config = dict(
    n_layer=10,
    d_model=128,
    n_head=2,
    n_kv_head=2,
    head_dim=64,
    d_mlp=512,
    vocab_size=8192,
    activation='squared_relu',
    norm='layernorm',
    norm_place='pre',
    norm_eps=1e-05,
    positions='rope',
    rope_base=500000.0,
    rope_fraction=0.5,
    qk_norm=False,
    attn_scale=0.125,
    bias='none',
    tie_embeddings=False,
    parallel_block=False,
    init='uniform',
    init_std_qkv=0.0506,
    init_std_o=0.0506,
    init_std_up=0.0506,
    init_std_down=0.0,
    optimizer='adamw',
    lr=0.00364,
    beta1=0.95,
    beta2=0.98,
    weight_decay=0.0,
    lr_head=0.0054,
    grad_clip=1.0,
    warmup_steps=251,
    schedule='wsd',
    decay_fraction=1.0,
    decay_shape='linear',
    final_lr_fraction=0.0,
    batch_tokens=[16384, 32768, 49152],
    seq_len=1024,
    doc_mask=True,
    train_tokens=153900000,
    steps=5192,
    dataset='wikipedia_en',
)
Each number is 128 + 32 x the weight over its row's rms, rounded and kept within 0 to 255. Layers, rows and columns count from 0. Numbers have three digits each. The size before them is the row's rms in percent of the matrix's.

# layer 5 attention value, 128x128, rms 0.149, rows 3-57, columns 0-127
121:167121146097114170105121113059108136093132173113112159154045162228126134213128112113092119085136153171180103107102141129131156139137159139118221107161156092140155097154107130121070105147171097141128155119151108092126075089116148189096123146121093115155116108118157142129155112121129131088077143114118071121138144105090127177136171169132165139139061140125135154230145143155117106113151
101:230134160085102089143145145130098187106103175136116169123070189100136132119144133178150124098129102116151168193168128121150159147101127156181162117121153058161114137124106170097134124101115134145096136152150176059139125117144122132105120125012123111163118094138167098112111125151141165080131124125097176120021109151143127069148106095126091129115080143130113158179121150140134098111137
089:164122150072139088131142125186119152177103138130144152081167140139200124118131120167105130121161096140161070210169098130183087117125130090125121147132101095150073211154129120093138097150030181140137128145150142127127196081163125150088121125061104179175124081135178136150136134128125139126135063135091141105120129111124130120082131123127145063123155122120060118069170118138147154097150
111:196101114175135113151103160205171150149132096125106121112159152088181098131104114125115145116106090075083106148119128120112091158116105117147102138125157100102157044074114114154189111149108157108116143169094112121093142151124069092121141107102187088031137097130132057128130143150132126144138148143159159120065132147096105103178082155103055161179158124135126104180103069163114113165158
106:108122160128104130094142141056175121107135163163117133074109143174122115158240147134157146130118142103184088173105135122126159066133137095117121122136129115131141153133061127158100078103200156130078162131099114122133116143113131193134123163032145113174107107083046123142123092126191089140151121121158128134171156096181145141131138148119094067138080114154166135123136184107121109130184
091:076143112110133128129128126147070146083137189127132090174111113128063162116189101049171109134195139168136137078111171128107198135156134148101115175129149124086152122179106150122099161149153093105133097092137128084154067138123152105157094114234118108137144097174048115113066131079106101118102087114093143152160159133116147154123137121136106094115061114108134145124141164098084142095152
093:096173127126094127115121116083100085147146149128120144149125116066116179117101160051134128131093087095071202156113124111129124104174167088119161144098138183137125175142176111153135093141115113111189094094082113144122098184118140026113145096127146153141156156127124195136138138104153117166141201093162080123156108168184112150062159132141099186117122138180186101174124123126154107137110
068:133131104052141121108128128159088100142135157105137130105116105153129136115128100113182174080096103131154123180102078137167142099158087073047195149113104086128106147135173078121154100124071150132149119104146161154132120151153117162074155081105096189190110041118113125147125144155112165083140125133107148111189157114098089175074175152117133049121122131153071123114180143152173095110126
105:104109131180109138123123080082165122098132194138153060125109138134108104211111114074149142119147157136115059136045146129137115115185154089053172107145093106158149122178101106118123120132181067160146173112155121130112137081109155118126065140183139102148141153133139160096197125151127129104117183096148074171195123131139112162132102150135193123174093111108088128161090100130142142124091
084:181098101156156154180127117090157170081133159154135130133126165142169148190139147146130106093086147125064106091128127116096125137120126145141114087133130149127199077145056157200062068079209103152120151142149143067116132096100122165168157138169098090186103185138161071081115144133144128087109175109160101141121130118118122149131154154148182122124075153102097131166077158132141100164150
090:115092098143122134139151096146143161116169132131197100138065145170110123204180128130097153088164148110182050166152110133185140120173129120079126109121141111060074064135115067126161153178163100144121143111149141145130078159143139137103088158108155098128140089152102110093108137108103126097162105163102124160167117128134074215107102167123116177134145140160182126118116107107111164079207
091:140087120131124095129117142046115155133106172118130146142109179165096142178196135080111105100179202175192138059133129118135139147148190150135186132134142125143135115214106158163060151156177109128130111142103083137134066121095164164129119130111132157134126115167121150108096128132094123093084130141087174118091169119098119145081148101135152119100050097112129157165095184098084140108178
105:095112103124100138147086090140140116114156023140106140131108093054108133141152129089120125153110180129097128110131136125144149149154110151096101095110172161098114093140111123114190128169137126143197145160068140159139090199120163106158077104205163076099144172167084153124093147104101113152139140149151144125148160099167134183127050142111055138154166111131183123092121104102102201117142
088:152119109192139096144134158143109127123146206096145117082148099140067179125141128076150104128111165097187096099127118111116122111121147156177168141089128104165091071162152158120158159201123128099059154153092137153181137213149089138142120154092120113114132086105103180083037145143155080097111132142180162094082147117103143103088180111123114134137111109075125144135160159095110079161135
106:080117094195141156197087100170118173142108077128115162135131132020119105117143117103155117168118125070110076127159150118130167158168112149099119129139130140133117117129095170101152143114154145119175139148076134020151130133136084140135083089178156085053134134141058149129109154148122095081110097152177159106131163148141126176152064157101082115161084123103103126085144115118141137132111
085:128172123182131119155125069127118141100098153127179089142116133151093127115093109086184081098169179194163104050066147133099120141086102193080086102149117122117110057165100165139101177134176083154102160137155138164141099144145128152168115158091114083080147143123139116076078165156082086088061143137164124135106138134105180101184125118120113089115108089082114127097135118107104095149119
101:102142126102153140111175097128144130150137177110080127144138176132048128179151144079087133107113129106157114108202126124098107125126183141198202137083180092186168188193115170128103116123175150115138126121116094119139095132092087209109139073179108147131090136148083155143157140162094086085119147141144142134174169123193108104132152164121166104087098131126093144091121150130092090149161
090:087136130188122183107127114060130132147182178093162134115113088135108153086085142162113171128038109129136149125133106108121056079145147136158134129071169123128174140113114082112156097157107139146162121113114119182119128172148144123096083122129117086142121180084121137120207141108172114154141199116208074101171113147132122158073181138145161107214166131099124114152138094129156117137144
107:134132131097166091123145095137076136148123122107149135153143147204067141132058125120072119120157166129151120064215144118115087143128150201148112130092186108107120150181166171098126108158148140137149070166136127160098132107143105183154130080141105138064118137151203105142114096117084114095106131104121179113162205086070124094161152100147163108128164135091137102074146123132067111135132
087:124175091127114097182081183139088141124128120128124177121143130087129153140133153101103095130092161110101181114177124129086170076143168096160126144094110181138118088131091150167062127155126119092176101127064092145198149185118115071105133091147176169132107137141079170147115152112121122144129161137051193134066109124172119155075152126161173142075112133137113118141082156090154140160061
087:117121155132110159091094125090136108148105137175102122133102163122137066132098126134154119114139109161130165087058157151088189088089088118125122069152154074194199134172144150113046128103159052149112100150183108158118111139140123099166159167149135122100135169099092087123146133135087117151114156104148104157124180142182203085162109166138111100097154130125147148157075098157126145137042
084:136113120148130057130141169090112186120128127116101193135098174134107143123103146123118144217125151162187156109148132103140160128149120153155122111143177115151108070125154159084111136175153161118108081151127137112121086176138130164142136153122111148180125137115127137099020176107156141132095157149053106086062164112130146101096156092135052093154129156074106112085201116116090077131151
090:118126168127076144083135127091146128079125178180109171118037100143142063129099121164138110073135081146187102143009145140179172113137072112140168093131092079151132105084149096127137139168087096134119122156121160133180089158138149113102093158082149141168128098095118128110070097113167128139132131141108088138113129148155101177115170151113132149095125147184099135186173154139164109118098
096:107122108070197164144132083203072133119147057129125160174165077124128117119081095163097121131147123143093122068130137136161110195131174171144116119087137152066111086124140108107140186141117173107175117132178088129120136111128116123148104097204129102089137172123157072168159191124075164127118100128066166096118140144064112120145136080115166127140146130143061096099156099143146147113119
094:178133146106126105114135161095141131132114148144132134093162130139106137004141149151116111142136115128187160129181116129141069125100145177225095150104192159129095210143148123094130113147147194102070053153111107181131164129137124129155185126061120150124124128091166117123143149120150141182153099117142173094130133086128174061133136079108112103110150117126124106107125185119082154148119
091:124160161078122140136159141112126120142132149097187113133132163124121139156132163151111120119116106173161154070174109106141080156090179140147158158158132109100108232171103160123091181149158149140177110091136081168104156111098116134128237113063100147145107145114160136149140072134087140123119120097122100104100085148083105090093162131164197140126072136134089117196171161149133112142190
108:127134126058098140143152138112158126146127106131137146148086155108117124112144144100198109154143102210167214136090099123123171129146168122110151159145182118126166172154136092077148130122124119098131047161092144173141084090128100101106160072115114141108153082131092179127112109113119152153137090142121187101159196149116112148130101225119078199126098131145211118172113149138125127129165
105:157120146133129136132119143124156112108148144102127150116174089214072171122168151046141112133139156059142145077073125116105105092098105106115151160090166147122145142151148126116141108138164110113087166133161087255103103121126139120135158178090103144136159090066213150096096124102136107147163123142197118102162155117136152113135147122136116163175158114129214132096090123125138085158120
099:136150115117097132113058109133125141083149107129175134180142105214103140113082113113135129122156113114128195089117153117136214118195116098142157117162124148109151021074165094106130120184143071127090134105154143137156099107156129152154066141078102122178140140147160135094090095089103155146141118144131122154107170137136111170082162086138082162159137143132169116150156083079153051113110
086:205110165144160093136152091110157136105104176132130200132072143103137120138047112117109119070116163133128117172186133152122097147068123212138102115114170156150169101136172136101101114127163147120092160171152179115143118085135176141123157131068156147084121115171176083140140160102186112115085158120147103105068061120084171085128094076099092132173097133097113116134124103165110125114127
079:144142122097108115137107142150117114133175080142120187107130101091191089125107091160166138118102097138185111152115079137189140135129111060124111178088084116143121152067164105097166134157038170104166140165130172161157141134176123134048110108082159162089124036092141168165112127115198148161113132160130125073074141131127096141108165106116109108172149146162114152129189114127146139135149
097:165144114160107161127087172147140102069144120131160142082127068145130165084066112081110132114104149126120112087081129122112128092147049100105080127122121138109170093092079130165184126184075111104153099177135151147156153196153159098115108125201093096090126125132179148101076112096106107138134174140171116113133120135083143162130198167129116183193199142098154142168114140130159091133128
104:125131142112099169113098123095103118126137069125139149090084091164115133029097125202141139165125109139147204157075138134145153131130060107113130115133139099142101156095164091063164122138082100139137118151120137150101124148132180122138077190050122147144144145109099190124128091087165152187156080118217079144126126131149156108089108119127118123160218119143149132151161121122160155121091
082:116137131078111099099117117201099107174133097081178136056157084150178120078069110141095150109137124112111098159143092122200092097107090063117101149119102119152092172116136063077187141142096156098200151122132143148143191137155167129117074093104107154128122128148191100156149121101095158119162127128135150123124130130145102162092159107160174081137217164139110133110155078101128141095122
099:129129134121136106098188087106174122160096140148116136134100202093163105095221131102121138133153128138162155135142112139129169144110160117128109091188083121170084165112086127156077142071217129168145184088157113109097115129102159159114172136081170155187099131097122107134145120132107119106134077133076144147101151158201126118147103106128141056038095100151166143169131160108128148108157
110:142147094146163151148143114179127118154136160143103128169097167086107153136119138093155124154107101162140156135038134125112163153090143129158168095117131115136138102087082126162123177071047150104124098100117104090150157147137059160112147072188075138146096093110088097101105168187077146088147159136085137117117140188138128111192142152101145185149041134131086146168158139166143082165121
094:108125152182095164128101144075202076088139091173153131086104071127138111142180133125151152137107160131125098128084132128120165101103079117107110106197121164100108100134134130163098114112192098146092173114094106167125054141101165096189133210120182071118139174105085112106098134141180105144159155119166062133125083101154134161129096156141098164152160107155194118170107125119158157118141
107:182119117162150136126099140100111189093091177100104112159114163141104106163107115183101158079083132155137060164152115144143092141137117168128202142133148059145155071103125161160130092115100131160121155109154152029112114150134144200093108136171107130141109120154150146126145140153140163062095134122100096133095091117094140111083090166107187100138096136117030150201136135145094135120144
108:116142137191150167136165121156185125124132190132098115145092146058140118149138129178120141145115077151071102136156144132132132139152135104131152124176115098132147131123170142150101175087164120130183169104113099133098040104127120083111172101145211132111153142152125110118208146142132090141090122136166090146123069182144109162116121191111171140134161105172166096169030121169138089141177
093:090106141169118152136078099057178092149124142123126156047080113110105137129157164113077163168060167079111138162163146118097121122114154146164158113121183119164134141157137132110170104119225149153144159136132078109089074174099152105117164159109181139085112205094093113107172134145106109117113181130190094096144124114188154121128115133091124113115172137133125102142097160190101113168113
095:173087181096120106100120165143104135128132062141148133106192110175120126120027124216106140106132133120116158104164132124125112082107129147127094137130158089131161199164165146113116107125147119150113104126160161172058177087128137132174182166069131102096127162144193095153128117113117137167126135107116139128118118135114194060165134072125116101118201124072130135091102070150123119108081
092:168109150131129101108135146164173110154081119134096157106115142133151106078127095137186080128166137162064136169089140152089122130071082160144100105155151103185089084141116118142140126063177101119087154134206139132105121117133153137175132160095142131074119144121154072148127152151154135114110138137180098128108058102121216050182067071126092127086089106062133124133138168107148118144111
092:082123070138131133168109111138143140119133168134090088135168116065121120133115123085150122119151110135142154145133111130112172064174086130136136144072116150133178071095140172173101090129118119111116058140100183141187129154118087105109146064146155133144169082160063101152106110118119123117101187138088171128153157142182122130119174161140171141172116151098173138031027109108138118168114
090:083131115128081118151074139100125125104148112124153151109168125137169094181113147085095158107107150066149126136180110108124132159125130087148150085086109195112146118122164102132058107175224137135142132148093115169163112146113161094127154088069187117136142212123141139123100140114139130179092152117118133137100103141236105127044163140136133153120127144173179121103086092089146151115167
117:078174140125113110128122133081171099139169195130119151110120141120064134122143156053122152142109160133172168072138125103112115119106169125174142088125144173156127130179170102109063154126220103111132092093072063200153072180114123128118150106118175134141149157145100131127113134113115082152109141115127132150154162142191116168075194148156124133076118114157193135131144165099133095128186
084:085125110206176170145107134078070157083119149127143129124108132134064131150200116113107124161130207162161073082115156136124139152177126191147110101098125129102123096176140181133108118149155094143083113154092119109130047139126148127176103152215125107152130085112076158075113172148167115125097144159105118102148154098060158122122110179143129108149127120091079144108087150108085141137170
087:147109131119148160151123172161119099147118125128116147092120108112109118094157140066089139074129130087088139157078094139124075091145150077082220198089149094102161225110091127185174086111073167115189134157136170094104166117120116150093169073161078182147095119080127179124134142162105109103157164145179139104197105143145128127134124151111129170154123119118100129157129116158148120129157
093:122126139135138147100045080104123117125146183115143094150173104188116109230062127115062142103141119112076103085124165118111077133162124107100156149111154128138152131175203128127066072142138131118108159116153129113120106076109118163142115111168111140152148210168138151122170120133087131103093190122171089159181134154154103123071144049122160126160084145119113136110129104142138101141082
100:123119165087092126080135073118126098135091107143122101162116148133099128150143126135163103139166164231142148075012109141126150082132140132060163094171164080107148163175146106117110139130131085179155099135139148198072110098120187096153128167195089107085154151103098149102158116109072140128122131103101097151164129106116143166140149171164154159109147126138202140147113115143128146108095
099:219124130091109090162110165153117135115109164131094160106135152092181136117130135149181089156179076157068184171070124145124177149099113125119127137155115123163138143113135108126107111073098088113136133134156166079120158061132110083118158121037134168126155117140172103133146127160088157147103109109096158137051067170144175112143122095098111112090044127141100127172093127158163142160094
103:102114105174158121113076146115118156110145133106184105129185068176130117179113130107088142121122182056153028088129131115150107140116088152115156131131139120056108053129131129199085148179137152130067163151126149165144152174112082135152138124094137115141119083110105118096095128142178137112117162168075130109160146112085116143107153118128118175209165129106106116079163075120133113148188
092:124139089093135119141152163120116111116117170118182058220191146165190182140168121137095130120145179169109155103080117124092108134163161097111130157123118146081112116130105089192077131109118083145111136079172142091101149093121120133172069175123073160187127135146167116113154107104145147134139133132106107167110083167114127175093172118160174156085085145160138145220093090117151109120141
101:150176107228132150119091110165158137162204135125186149061164102100129132146089139177124154145113062096115162109193125116131119150134109142153083151114117136125092085116109162073153160138094170124146160132099103157139122136133081182152160114049191090099134124125182125135123089110069080146128143131209103132139137135142127123098143103103105091202101099109119099116155133137123078172155
091:171102116086159141139098138152071164087115049163109104119179147193136120161180122214144092156144130170167086074053113123143153116118065147116145099142129065112110105139129132158091085093100127180097120149166187142094140096122113183166125161152110131160136082116092078088102142133137126085122083124111120132129134123059171128175127166131156151093136161110113152086170124101112121071149
098:167069156092140151144149150077116115110137156131076057153152187198111121143049121146063127149111151142135127114135120118102086111135119143173164097116160109166176105168190112158052078093146104139088076136145149159094146071108095161169151127179098149150139176139094113136161124119117115097118205092118102138136157132148140086170163162134196176141130151115088118109074103123097111109133
# layer 5 attention output (transposed), 128x128, rms 0.156, rows 3-56, columns 0-127
104:090141093146125097104127116143148095177116104163125123116116084215146161140127133104130162140150112149174135117152122183171097167108102099101140127090114166065164128104139124117112058124149138182097116129131128130104157131094102045100124122115158137135139096081234057153083109129116203194116157115148090126096136163095157104093108120103170162122058127167161195114139134143120128152179
099:149143125201123038163122185169146119120150168188106109166137106124107157154121119100123157128163063200165100091144088121171111126147093065106089147107158136095124178153157156140104144117163101119123125060155109123089091128105139097132098102178140129122147069140135118183135141133155114177079145044167121148073112131157136091079167118172094119145105150123143158140096135159085120085068
092:134106086131108124130165135185110163068161179131129165152150098138128059142135152085157133126156161151136129151135092145093114099144103088118172189162132136123108148189159118142135137155132176161091135144127110121152090134138125081162097047174137168132115136160058095151147117081133139145123145078138099145103169099124109143112136120132109083109048136098147031155167199160106175146043
100:132146155143099161179137160163119158112137172126116101134133198051166131110120143168076156165088120117108160134109129083088147130189155125169108064161134202123114083170109182138132170126171075048147108116102112159121076103142110121092168152178162123113146115114101145114112176114126143117116088116150075186116133131119089170079131153106084076125173147148113085170146118144135089047125
105:150127085126136090092114102112101123097142118137121144120099074139134124106082157095142089130167126130079116112102115177184198110137102104084139172077135133156134182135153082118116090042134040190182105105139161150094107151131175108110143122175196123157151091138173154106150079163178125136113119132157125123082090109121145147161167171129171211117080138106104186149124114103147089166130
086:103155102149142119088119069126136098172126067138106115148076080138120185113110173138125082116139142125123141125163136199131077108073149129112089132047124098114188152087123091109148111108124138139160094102177110109136166124108133155145155191042117121097105124138155152151122064173105120109138124176178158040150105161144196103184132139120148147129199147132115200143129122102117132153156
088:151142152108140175136123142090144158123114131110160142141142143127140151175090022172152123163142183099082105073094184151130133152123088151083145062165196105101135091094118163142058138115070102106165161178080187150112097122125091147193095144163151118172149178161119120101132138138143109134140139138084121176144141134121095073156193092111145114117154132092124127116137103103109112137214
081:168118060122093132107184107172132145077176155113105121137127088127157118102127141091171114059161163123155117140125103156110123095140075137115172120135172104082139134137144079112104108159085167160082149194125149131158120085131132106172127077110158148128105202155108089178124138112130150162160132075098100173081170133123116138128164119100080075062076125127138042141161187182138137162100
098:131104146083119167102137067143140103164152096086155105122150113173105179117162138127095170145092187127086159148119131156156092201120112158181142072102102064108126101093177138116143057069137135153120126187193127125143128138094141094101091130087157128150134137066142067137112131163118209149140156115124113071111109145099107138103156108094175130117089130162135122127146106145185158195191
087:111118153169145137132085102070164073145126086122162103100150097131100164109155151144133213175097081114112129148136131122198165170161109129160098129089109117106134084114138132126124137099152135138155152133159138129096153156098177084089117146172137105069131073065168140096094123148095158134130105219142130062143090170115110108098080139141141163171152166169133181133061085105101076086170
102:152142057137114112102169118190131156127129117105127106095127081176144157044095208111109131140172142107130156144129139106092111164137128141127142096159168119132151154123130124056131087104121109171074103189173144142180137092127103131152136096041143182144122149181128140189175120133157160126159159118144116174110103101122117187130136160072086123107130119057091064125134157165184095148143
092:109120141214147085100130105115103098126096080152128141065110065186089136098098155094146079157186128110158139130182139165151098153084124098094119101086132144139199176124123096079114104099116135152093124096170077097131143121109143142139145130133158119076098136132137108153123104157165174165146169166174160065138092165144183147166124162108166187125153103129123216127113110089114100188130
103:090138142096090148123146143135025133107081078126128153115108144152146122080098154194116064158142151115080143148152157111094081104110121165107105089145179116141178123098113126098162145091129053120138119178163144145117169115147128181139153175051114178106107125138105187143138128162134085081121143120113162143145110095190161185157109167095152157112201089101108122099123144087172110104167
099:145130123159135090123135083137114167112096108145158112172092076113112108081115163148180052137202104135150102120102080136126119119125132114097101139089122148132125177138117044107073117161128058107161110037145070136126093111137144168156169180134145102088096069180097119083129135141183096176136107156154145168134115130130160171185148119110131119147149083124125194136203117105152103138142
103:116117124138073145167150143173047119134127123110135095156069122146117106119151202147110074117115119175089138149134117158129095059117115138132096105096122110146174169093086132095127130084172098093206096135190124123112163081138126171156165197092102157076103118132110176099134145144107123114165073142150163074130051095126107201167139161095108177130184105140136158139148127135136120097088
097:108123185155099087129056111090148107189123063154130083150114086123110137111145156145118135110107096151130119163118115156142079110083161128178097132101077119159123137137102101113155118124140087130140082059209070118112139162131134126103162176073100080089122082124150127098121095212132128155108106161135154108180116120162187147122115134126169154118178110170159235143115120088179122136128
105:132123127139134162144166076063122099076084079141176159107118136222110123205144169079174150089157117103112166110126108137119118171124070118091174117090121108155118153053114107147070092105100175117201163119108111147093150092134160109146147140181153125148086129101128081090109142118151185176117086142140129085154116188082161157150135129162096145132149134140122171124097136113100077087140
087:117094111051182169129131141130113163101128125121179142134187151124157103140137059180184183160182143104102160095087151104068137180127092158116151128174121138109100077127126094158097132134147061178106158143062187170140150087142108121168092149181161133177102144119119121065145152105096131148150130128076091193137133131082103120104145154114124089141063103119103088143134137137162106110167
107:094095162166138122152135126095134088115048046123146143103149118158095117157138147117181175136140083123175161109144103123079099116064164141167125114114078139179106157141073101145107116156113124120120145115101078111113180110198095133125143151167066153137121120073123126119112121081136160150106108184121093110194101201156199130139077149194138100132165139089113120125107158097071133114086
094:142117118179087121125085104071100121125110165117148106127084105081105115115151089152148096131163090116100083127173125098130143116150105160040093120105153112099170157106147102129088163127121125075176160129130089115102151114100153179159149127158138110092141168239091144139131130128128084133162126165140225127190140137143108132175132091100160137133219110095101165136112094088109076134181
098:109129179114112121133108135071125085214137064132105154162102175127117151175153093121073160132085115122124105105154137116188118128128108125146094159082087127130081105106133183179169136089160129132153106119111093173089136161124149080092135154098103081136141097068182118105116082200126136150091121095126167070157137169160151106119139103170194161155150146185152180132122068091139133149177
092:106178119173144066150106168150077117108148103149143140144149083106092084111098157163199087116155104140172119043140110171112148093107116119101123156100161132151122146182126102129117158102100051168110142043153178110118109103158125176173169116106089163088084069138144139141125148111169124120121111145108127144136093129159191185157092191140119130155188153109116195124115118121080101130105
097:172151078078076074096147159182150178138155175127114103179108125105124133117143115102125080073145134143156082095136141136133128098120106133085083119145123111086165175132146138118149110104162080196064121110159134162143121138083163086140104089083137147166120125170151110147114107128157157151147152059136111190033172111114118143124161095076146143087067120125145132117182160178134135161197
093:070132124108105173159130146146124118111117153064138125088168179159163075144139153136158140060129113143195168128148171120065085069120169154158154154170091141137136120144109163099170127156133190082077146168120117130137187096149123132108151141113108161130084163143102144166132157059089152062155113173127140103156144138115181126111076142163049094128133122127157099112072164147149179112082
098:116121159165173114163105150111119123102103117133126163125137180090137096153126097146189092147164107174131112089118109112115179089085146110105153170152094164201053148157118154174092148136135077093130149045089100108124112148154138131124083145236105101124135078153114141116146120063135069140113108143125141171174147120138180098161089162180118125135123117114122166108113149051112125115057
094:122101149171211130154119160084187119097093129113140156081192120190109116184108057076175157123161101101126161166108140112112146173121135095134184141155109135129102134122115106145060121160092166148059182142074146076110123115156086080098117117222136107157128152128130087075117099109124142093105154161132128125153111146091112068106094129102084157167092148136125106104105120162093106151139
110:141158141168085125152187210144125129123093127130097188117132148178152195180083114082124073159210160111085120151162119128107183068098101127062125113113164197101109120109096193149099084111153114126131181138127158130090092146162082125144155150126139114112091179133177126149120090142104087145104162116110106143144151121155141083113149128125104141089140144118130089121187131090123070062104
102:129148157121136122092117092086169163120049061095146141106127132131149146132068112143155095172118111107131117130143146133160182134090148097114123165117148177154053069160152089145126125175087103088169124099131082157125102145174104124140132155161162082154146082121174081092144112133163122185069165194088069158171130118150119134156199147125165126120106101128133137082180075073180122121143
106:111161082122098089094110132160129154180107086096115070098132033087093162111109132149164149136141097127157114078163165085097170112100127180120084132115185123121131121158138108100150117164102109151100131128211121133123129138140114163160164109033112138148122159169156144198119177137122128109168125150147116209077107116175095101134188128117133117109149146104107136130144085158120163135218
097:087168179146106108146078159118126101163107143174119120155123163114143099167156139181107169147090101219123110093117117164155096120107157077164090111165120140130102148155103135135151160146166064130146076081121111124102094143093103101159072145202084119082150045115128135138094108112123134167067095095113079130114158150119187128096103184171158123095141136158169201159107141102132140086097
091:146134108100098120134137156179101196070142212124107103141119147106152101135126115117140064106192128152148123128148118126106151067147120095061138148191142146092148155179142106136115118180144107153099122147122153176122117083128116147173161084130154137141124157158061118158120132087139097118099136078112119226079178111121102140128141130081117087083102100133143052141198210156112134123103
088:160091141119074114070126088135132207122130129144139132173132085089157158087117105150121108149130134121117096147121141128116132123133148129111043148124156123066125076159136094160131141184167072130129148102140135152128143125091136162108161161107129118108153155131117094088061121107112124156118140152129117243146168101141083149190139072066174055110146083158118086130184153142177120095197
096:147149153058133131117141202207121148150110129145103135190132131094135112117119010151113124169119139136111122108157157081132118122108099129128101179156157092122084109162142130182157131149152089178091105121101160137141121151158122122159111106091098151177138109107145166139138142162127093124114176066099130189085131074167103085129138120104154092165036088124130079088157117153151169186155
085:138093098104131145151152121158109193059151150112140142159165122142121080118148086110173138104158156123127119137141108058104119128167112127124133137178157109115120119176160105139138120166081129139076164174085140130153122124148138113178130077126110183158163191178057131173131150063146094134112120087128110242105165115133127126106138123103129071088108091112127029139164185168158136145103
093:155119112169169107169133146083147104136153105150099115109093065174104149138091152078078094126138141119086154151131150133195129112170110104116161126154126124158142157095157167088137144088092159168116124123114163080109140189106153096103121082111117088181133129115153109142161105144170126117104148085168140030102088149097145101072144164120166173138107130126169215148028136138141097183097
109:149151083133091115165134134150146110118183158135152099168143118146188142148131153119135116027148099118097120142088113161148132101188083124107161114117124172107153115090092173173112133119141173044161165054143121137094127144095141140095191204099145077125092113122144110113109162155098145148169099130096144107122161170062108127110133068139058122127155161181143159136103133136128069064128
094:143159149114142104059088130101087163173107109093134113123093130107149161075100143155053118165093153098084134142104178125194131146094131145158112131138134139160127126128146134085151116079113044172126106167124190125122106155105127119096090137096153129104142107107161159119136092200148111086116162166142132133103101068157089157128125118078170200146113102127123172105131056113172102183218
107:144122120138128116112160102171154108121198156184123101134123112152113114125191153146143193100133106164203148135122097166106081231142114130152140124086114121076156115107146162117113131135188184168089104119122113117148144095087155082105125104130127142082125077081112096152102159150121189175148148074150091114089121117085149148077115139142096092148065116178104138130122167224081148126123
104:149140135126156157165167126128159116174116145138144117160117186170145165210150127119041152155070167085112152132102191125102086174134119136165129098175125124120114051114114180103118116104161158169127121162098182128104113100044107082138088114131152065154149127105130104079112155167111173130123110112165097067100132123061132160091137161081119118117125126147199140150114112152151097089165
097:136162168116187171179096145065101084091098078159147163135117177171130109164124092180133161164119133132082129097101146130179081144135071129132146105106143129149073111114121125150081129078137056113169151120092166162116122062133119081122122146203153109153148076078128137052122156106161158142109117085117128132158088110117127186095106151114157142124104120160149208110085100094158106123168
106:116092186117177126114089151099138104167129101137125181122171185082122101153152072134125211176053103122144110126130121088132114129091165119167114151108131134160020097155147144165159143140124157142100114124066137171145102168176104096087119114196094120160145102095133109104108127107145115124070140138121097128164150120171160057116123147215128116160121156134133089144085096125130180106093
100:095152188120117113139084122084141118197145121167106131147108140076105126127151123127072136126057116175144120113140118111214087132115172095180107160115115118175073133153120150164171155128170106096176080074101115110112110199143128096102118163136090068087168045095133140140133108158144094136078134088119129115139154157154166098111143129162150151148115121163178222135127115083159127097099
100:158105126104069144105138080106100103134187135127113084137089122094118154147123182134170060141175096111113102115157107128118174086156090130095085103160166124117145123123126086113078135117177118113190128118142090177073162093106158182155147165122138093065109176161125157138109111125118144136140078137123179140165160143107131147178131137191170103086234132087090096156153105111079098068138
086:133137127135088144148107123094046128087111108104147131088150159130121123157114113198183110191150131079096130105158165084114203136128098141091123089200155099149142144130145098084078151135099091141113180181128132161091131093135122124161091077157128128164131150222110141137122124083166103106124118170112161212128089112139103148102107173116148154127190128100080110099101083120113089149186
108:147152134148151098113128124064090140116087076136166152100148113154119146155114124131167069135153172071095157107128139119106139135102124151094143094154157119146140150099108099111084104140051071143170196128132149104100138128135132144172114135122132100171101176187152123082146122129173107133118116167135169162154077161108150144146147142108167176116167129097113222083095079061115060143225
086:094141141146121111108087089140108108128123072114113105128101132173146143093153195162152095128124107135142132119141145180134122154069138174141103155053090153137178137115088107109130108077161104163152086092179077113142149112100149164125144168095130154068115090094151151105113104182132144157183135196142169047163100122159188176158073158109145180162155101150112216130137116078130108150139
084:154120106113085145103190107151169151060162136152132167141129130141135119147110114120112129125114125116084112180111145192114146148131062068075162133122132134069144101127171155145086099122136175069153167155078152139153105113159124116112115144176183123166146148108082096105104123095131152173139128105087055169146190143092090140128164075100066106116074115187119044133152174176146123110093
091:074131140102180196084118074101101084131126076066159132081149121156071113175141109142155193137094160114166125106128145144120157192103083168146150089157103098146119108102107085099143101122109189125123151178122102172165141092165118114159093153124104116154128143121110105129087199125116232134141093162122095102105131187105090144140128130150125125111121156156109109136097076159078183159177
103:146109179103122121079152134123143097195131076142084199120131142179142170150132104088077141138126142090131129153149159127144090139111125125157145125092144140101114103112134167146159099122081142181072099176094148114148158182150095097085114113055125102148128134064168077127132043175121143121118235104105105095176186105141137068110143099121175152099092112154142088102137141131140142153176
100:142137146176097081161083132141184088177162162151076133168149146100110124189136075137073125134071127179126087139170107136193134096161127081129124127124135138097100101131167183157135149130176154092133128104132083145109066182083135070112107147158127055101180091150128149169122159158100100144102126103155140072109164122165128049097145111148130132130118168150198149161113093128108155090093
100:120136085131118127107134120146091131061153115082150063084104111102152070050086193172156110110154096104164119130099150112073195136128145153152124133141081166169128172144120038052114138145106113114099119118143103139178095089141100164090152127132106161125104115178128159113108128125152151134181116214117117186134116118127116203161107161142081128126177125130060106154129118121116108160118
090:098120099148184127078120105108190093154163141100130106097138053122110168083102119090145204143076115099165147149133182098126155201161128140132147109071115105103165071112145140102155111153089206132097153165144083091174122169116111121124117086106194068128148159145138131153142114135115134083166168205117116110160136141122113060119136115152099108189110147133104087144093093150108129165159
098:134084116119192148162091142166097173139077146106177106133158135121128079133125113158155100140169108105099153138075126097077138111116152121106102110202152140192091097196100062112107180161138071148164142109130145141105122087148134131163140173166138134144132096158070150071132231166128143120124039148143114156109078138110071138134116171068112113103104142093150118155138108162131118098146
087:109144116115101079074141117141140078152198096126089122111130120128128110084110180067110152114077081087206101122167120133133163092107117138173115213044111163133142146147127123111182110179142171181109084133133096132149163158148146103076196136108128132107093067083139117143136073180141126137152174171126144094146131084150136103152075155175078147170100156117136085121125123138124135119092